Part of a small language model's weights.
Size: 14 layers, width 128, 3 heads of 64 (1 for keys and values), vocabulary 7774, 9M parameters.
Training: a variant of Muon for these matrices, 206M tokens, 12580 steps.
Each number is 128 + 32 x the weight over the matrix's rms, rounded and kept within 0 to 255. Layers, rows and columns count from 0. Numbers have three digits each.

# layer 5 attention key, 64x128, rms 0.0779, rows 57-63, columns 0-127
128153133086112073095127072153124082087131158114137132106158083133129116101137134150181088143110127119154130108180187148104059120154143154118125110133123189139137119141186113102119060067118113188147130175113115177154120133098135108197136114173133142089141103132123106117083152163133120102047089133112112078163137124140119116159087156145088122153171095112042119192077116147172193178116
098152147031171172145113154120102112116069141163145086105132130108135154114056141069159106142101103168165167172138195077080094107103135195118103114102159057158091135140097124121113177136122148186137123162152161090073124092106174161107140152107143106194116103152181151167148145176110091121196149115081106150153094149078164101127146170091129128162143131097102085140148116107112112157075
136115145166108160086119178068168149104142161154094135155079137121158186090201105177114128121154084098144152111150169161143107139116126132136181176129143213136104125133088108134164109129140163162083151092146174100087139126117136098085118144148132135186127095056163094164121148144113129129092130167125165132166080160109143143109061139098179081127087090147115120101155149158157131170127
176141161108158061141101104183113089120154133144071076138127117126121126099209122092172133126094029171183146133085151199108117110138087136145132136164121115125148078095073182092115181124117160140130139092171102130123099151141143095092107171130130118112112176098055099106105127077108074110088083095188130152204142194141159108160175092091101110156127111121156110110098153127072110088173
112112116144136166069144152151140178144107088111122120097059173162150132101107069129098144159129116055085173080111144145117098108101106143100140151093154143122179061127110116112172113166131114143196164103156068124111072172103132119164119124096174082179136101168129134151154115132080132155122152076066058154136122081084104145138090137140119117207094146089169109144102112133190168108125
075162131125101166132109096103102135135097159115076075139185132127159166128141169128157103093119147130117165130112150141174137140085148119147141082180146133087173114191160149121106116134150141137132044122101049107111163164158106089134216140132101132127103175153144128127140070078096098107157133120123136118137187110078168142150155143065146097166168136108114116085121129100144119190127
133140181106118094122122127094110115124122130092148121168110143099125107172169120112151159149183193137114094079152201113133160084097159073091109203082125123130117148163121147117070126182111154153134163118156136081118142071106129122157112134125116167183157146167166151195150135129152178113120093123167113090101129112122124120109112138121162130129106110129146226148111111122160134085166
# layer 5 attention query, 192x128, rms 0.0784, rows 58-63,122-127,186-191, columns 0-127
142098114108166154125129123138147139155112111202122071094172091124096133138103111083099110129178097128122136091202144095096148077105203167085153117136127111147112145150123077148092136111106130133144134139149150158056133065099166081108206092148113172130172114106118130132129153129134174141113147178116095129119097141152096083147102118095141129152168119166139109063131076191107119199089
092110133181139105136172142136142142166153172197177156165100105102146160120115137148113132125134097166145112146135190083155153123108084182154130123120159162139140119184063158125170091135100125143068163144122110123126140115090150138101118166105108123161118117103092158150131133154110133114146111174157145120145144106130078137115130129107140066157152144174155098155152193101131127151136
123116106135148141150136135209131119118116126134120059160127105156158115195155068105149081097115114136142101111163128161085156129135146091133146108159157097115123126148110125101091130123128142172152127140106147131121089174145144137173146127111132175111104081149125140092079098121102129112119146101094097154119134118156140120214130113147226116171138095111166109108120131163140099100089
161137144106165119201159194120084127127163089063161131086092130112099136084089125164094144129066113079117131126126136135104154147132108148099155146108128155097145125096146071161088126144102137147144151106107131099117130135178113167175116111134101051187132116115153084149113117089115124132098128129148087151103140144132114099078131122112131083141097131127157116182117076126118119127122
060104150150179156115128097125110176122131119053144106131213108163128118077197110100127161145123079137138066111119159153095192090156109106120077156104180140101155173114116126089135093154172148120121116113083132105133185123140134157184196143131143136104158203185123151192105144165134128133155134120109158112146093140055161168096157114115185086145168145160177088180147122171123076161138
160112142097140134137078140111144066204168139099126141174101144134107168103153117120114187120113093115153169176109141137145153122139141052125134111124100097147112130148194162200132107119133097149127129136101179155070116110102099138187111126037125116217154137122113105092094129132112174138147136181127134134086103099151170112130137129123191129159086143128147160164128099117192127142129
091150106105206128188129162137123120101036170166133141114100114102118143090117165116127143136099086139132115156148098098091154181134095151119091140182120021108099143124116139079124148110179119146127150127187094120081141100094173161136068133136191067111104109156088143118117156134173080111163176149088112131113120154104150097125191144060128108146091177158122116124148174075092105166109
100193101120144143027141126106149074162100207097164180148113159140141117091133125194104099127149063075163138137186123136139123144097159035117166160138121132112059175081073133149130186088134137122115171134144151091042145095135103122088130195114133129129171137055195093110143157097120085131062081174099131097121113182116194123104073148114129122076145109100108117096142136189079109124111
118158131146120059208094120125135149149153107193080126099125170110115106146219103107161153168074087121141153131122146128123179125158138127132129144137109131090138090134135220073133227077202136109093111071223096144047085184102126097110122212095154149068078190157127085119135111150156126141096082082141148147162132171149106149100115119122072149126104077156148112095109180109079143218156
114076096155120164128124097176177069127143077151113077154059150133113106129153071103115175103137146127104115136101138106149104120084189094078070131144158187121156068174104111160176125169095140165206155139105072202135114171096141118131051101099202101151166160188138168197131053126126134138143101078143127175115155077161103103112099184121112104145133142149146132142162119155222165063138
073079127146153094124159082085110098114087153159065140180133225129154181161145140191207077078083157094110146165059179155150112150120139106147204077209103124076101163164120156135078192103158119102124085134091086115092129173120097149069157099159077135120122183165142122162142065150094091066186151120140154122135116115106177094099174161108145098163101084152104162082143105074134128158153
197157108061125167108137094121122087096107095104141071171157110117138065189184163098124165151153187076061147120118110116065171103099098148128120123102143165173080154203067105105084172152077168144138137182082152084099212109097115104177111168098100087246090146158117128103137133129129115104101119116195115105092152114142115119120057112094128102135160123112203162128074072146159135092172
103123130100175149149064159148091102081046078154207140109161132160139141131108097105159139144121108151160086168157130147110101104153151134069137131119143055137104165158107103161126133118141140113100121101133151107101138079125151140128075129155129150171125121122094194100188124095121148130136134186137117143119133096104153132082170088103103070163142149127142143154150128179132099041133
110195089150140116139181179145137105088149109177143109168087048172162078083148074125141128108101101153181141140127146115130163164114159142135151134148106171166143106126125137107151116157102141098123170118143145099119137146142136113089122172165131187184167100068129109124112176157151157127160152075164123125170144175107071110090125125096182107122139123161211131087144184154120153133167
127139172162095081157127104183105100152157147181162122110121107135162174144165136142170161144092110098139135142170141134107094154143141092147133133140128110154124103179127141112088126126152150166146126192121116146144121156135184091079123138109082144106096109125128131164088125125077154120207045138163111129147124160128136129125154115098132113125141096127137107078154143067120093156133
116101142125136174061182108102064144128095117141165106135142161120100117067133083118168133142090104147089109148148134111134118135119077178069124104100180192097134141130131122159095091127135153110182175114134137160142125160158148063107125143106157121154136112177118090129151091098081147114124127131129090095172108114138171152085166094137159152147142169130080115154175109108148092115148
080171091130143189128121102119098175104068093066144182127156161163174111114162134100153165128125087158129127133152138142156165182107148168138128092174158107160121142114170122136111121146109109140139071082099099109138080118105136132166114165128112155114096181158072139152156128061136136103126142098093145130130133165113197162111150150158169099143129107120132146128099151099090085095112
142140146153155105118090155083148080131101183106216124172118114105113109092123080139190133139163140122150100142165134099163126085140199092121144102135123156128115170152140151068095168159115136093143145135083138037074170116099086134122127120135120137129170111145132166141097147119131133161157130156180132068124148108116104146106134152165188101079112153183153151201136107112172125126109
# layer 5 attention value, 64x128, rms 0.0765, rows 0-6, columns 0-127
068118163116094123110152152124211139064172111087065119099150101087097129110121104157111133177107128163139162092056149109154116146154149123133147084106144143161102093117137067168099139124124145133131114179112109146158152149143124113166099162144132072120189148124057099122145166101117094084146134103127143176112119068109163139193188168142119155108124154174075136151110127098131153158127
107127142173075141167110159131168053172101160153097178163107040063135107115112090131104154139148130093155153154115103153146171120144144071150160111131078187145140140117112107073135133101121121145115109107154085137098124155137144098097190164151139149143149163160088057121155099089100113164163159139121096105102128099166123102145162085115105130113097152165168114093140149137084098156140
187084095161155089136121086094144127185140174085087086093140114112122218101125148135107125126093046077149070148150082091189107110148146092111134098111176125099085171069137151152172146147152070138090112136128126119141101128149158157111118162072175117109138122169160145132103131117083073131170092147127199137122120147113187121118136155152194182134136118158121115198149194083166093034141
167140124112129120111176137123113196120103164121098148136152148165081150148114123164147111142188099155120126137120105055127118159129122121150170151115086131089143159133084118112150151111060148139089127178110135044146167125143127199138131155207141157132140139106118145142129195135182092141144062111125132090106150073080120127117117078149139079118158153048125110116144151171112141112146
160081163126101140162172081118152110128113071107093121118080140146165138209105126094134151129147100104150188122140146168120127169186083104159133112154161126140194099123140107138089093121132113179099149095172152142115128152083141164126093120145163162161124106174095078094123148109114141114147178136098110143141070136156160135165106164144079129152160210113106155063125089123133186132130
099166093153127146135133142146067154108183123178127094077156162137186190128176131081184194168177143113133160081161159147141155115223106153157146133109150131152120121087160160153135172119110152119055131187148114120104162153111113117121152156080140187073179121152112111118149104146101104100084147083153101124144108126135093065083185151081100193110091063149142120092148075105136035127116
175095091206148151092101111162143090185084136143177089134155147042104100117146137110087125106221081150157148117128096165157117097095113080083112152157146073166092119167173114148149086120094103162133121112139133100156172165178138112170173111210167121156155130118103099146115086161149077136081161134189131186118095107117133125148143149141092220214127147098176107146122062156119149146151
# layer 5 attention output (transposed), 192x128, rms 0.069, rows 0-6,64-69,128-133, columns 0-127
131084120128128144168148155092143105093167133112105123140152089160126162128130189160143118172066156140155150137121158128177124156142095084168180119136138172152104112119179134104099117102125126134143099111082122094175134161216138091148107105181127095150147111136099080142125193102130122097138114156064131123122123166104138162123129105150178153105169121152071158124085157114115100161182
140170186185130189095164166134109117156143127117123113186154095079134063114121101095169213143138134132123165166098209074135183109167124098180145152120119117112094107151124077223091098130155151124144104079127114146088153114133094127143082128130132155185096101160164050091106093146124151130110112186128119152143094151134110087132119142175103188132160149186156152154114102131120120118197
134092172115198114135143131108130126117126141069124091178107122088142142098109133162091132126099137134188103121114149142136125152125093138156116082119147143166100142128097175092170120114121118108102114120161187093138107137168115137169119104089193089120155140132143143143085138092174110102203147167128142148136138146090119122139164161153173125110149121124103141150091135135158151133146
168128153134101122101133131073167127123086139095105150211095183148116141105144127169149103118114129102114113149095121083099131170130094104138184191130117114120106129116118149104113160155124112130114115148146185110154107154118119119118153110104150129163169182117098107157164157072129092107143147104112144137077127068068156175117165152128167093198143202102108124145114155105096156149170
111126178135097142201094130118130153177126096103144108100118108113112117120120148108114108164168076157171186123160139186102135141123116109113158168142155140148105096159113106137158116159178099123151123074130179152147171136120146105142150121136161128160104129194133062133108067122087136114147136120120131110178110101155115111153074134161088112160139135173136185119122115108114134108122
148119115095168093105070169047084158130138118177182087124124161130129111128151131181145149116152149141195112089128084115119184081188084092136109152119135127137101111133133111116170146132091181116086133129154121121117103103075157141096130105166117059169168059154103130096167123141107111146086118085074103125178125085174106159044118127105130135094138067137119096165139100137135141077116
140147143190101129089128137156144129145121107192161142135144169112132059129154125103134111169110068112080118156114100145141087105132127147079138220176095136077164155136080158117152117124152125167085120116141141084130114153148109086210140187190161152200171106140165073126111129153167106147072127199215103118059110186153153134103122164137143151102175109151083160156129126194148090124190
161140137112107117153106101149092143165126100113204140109104126100166104156138113054140161022163162078124117124197122125128178137097125125146075077119167107131114147109085197133145114113141108117084167134122149113083100118119080133060137077066105246084153107117156208111160094188103216157105159144142128109157060116127118157057097141097094081043115156142156147129157137152123109120055
148105099051119139071132112107157151129125115150146178098161124125135194163133137118099027179121176136132074076164080158101085104072118081063081195106135086142173163151144122150127135152080143149119138083173113107143120124083150192071136083145126202087165124081088179112141156091123173184143110135051088058123207091088101151139088110129072078182163103084110107157118123117123150078112
039217130134025125154019101166092197163147110165161154132109151134107061182175183133149130100121104129000152066083151156090109056100165127168152160161083141162142087166070150108078148082152164102193120140164147196147158164203165111083121139150080084134109090143136115195193111110113158136083071092122076124096163084113155114138097131070105098200153160087102111095160112110130117086121
065172111114191171126128095152079110154187073091153121128099163091111131098124110121063112099104133180139132097085155199135117070163184187105094106139189145164126134194123115142184161162116171149118143152148141206094120135143145083151083140097129140164099126155239126151073106178066157189065078134065083134180153176240048145101116104126140121199173111187170154087125080082146113149142
113130119123139057143108188042101138168126065139116110167180209127144196100108110173221126125081143119119117152124111151181106082122134139122159140160126143091098105074144148150104162107123119155117116136109124128112143107180133181087122119080072112105221117036121191181143134145109146147107101141143107112177196127063143155061136130127108158136077057142110145140138209132090123113180
097126137134065174091201077195146111097148127067144210141152101190114113137100118124158138111093113074087105107126140112167051150036185174094139096151116146140093152109101079196125108120121125147146133066092040152056107129189108120132085155066110141187106169120125099199059128115085105147115155233153230131066166190140144094126095167169128102093106213144148142094125211116115109130134
075121164108147089088096178178209163106123120131088169134131093108116162123105129135129106211101127123137104061045099161170115126154174185110119131086121153100162078119128099166140159127148158089111063190171112106152169106137131106117143123108101105159165151132100114111128084139104130100115139075124133164088137051114116070196199173144111159135095112135093090128089127149102144133106
133093152112121142156091142129139097152068147118031176119147126133080139122169144161080095141145124112095157128141125169118163178122174129189132125076107139147083146086138202026170207103107100195089129167091159184153135172178154051183195196127061142146098200136089060157171109087128075145153149114168127123107071103148182151087179113114104106092100137119097061142094152141086110162159
138089097155138139139174043057162122181128150134077088090121085189117176099165135109129199137120082066173165141179056130196141100165144074117179134075148139131145187038141097138159130143130120163141058097103095119097148106147131135112170101149135158146100136174174173123091142109112144149164159202151148096144111175122154158133128130154133153123103143128120157190155107111102074102121
164124110096088084130167186137144138111134112147128137071176078192150090140151133164142110148202120106160171109183147135169114150121117120140150100114080130096131127154139106127104130105140188117143096165079078089126169114135145145107091110213123154114089071109051167109111150167203067135219071160109156028128156138091086133164089084112130123052133114070098073126098163170126157115147
091134119125131141093142062195150090077193134149098136147093149095109139190125197090098102107077118164112107138115108121178129178198132100151094138137163111162221136119147181084062132127119106135087093119166138197127098162148103081060120105115167163146113193157103105136116169120144141111141149115115120186084050132146129128192142129173134166092208207058105134173126100138186232121115
107150116146146074128141088153156136107127152141127179130130167148132154141120176082139088182091122116130113106128122123130146124140122149112132081105106127164159120130129157143115151117102108114158158188145140108118155125144132125132163164111187159111172147148137105122182071127137128056105146085168131098090087094151136068139225126108125144134087071153096159176102088158105140101091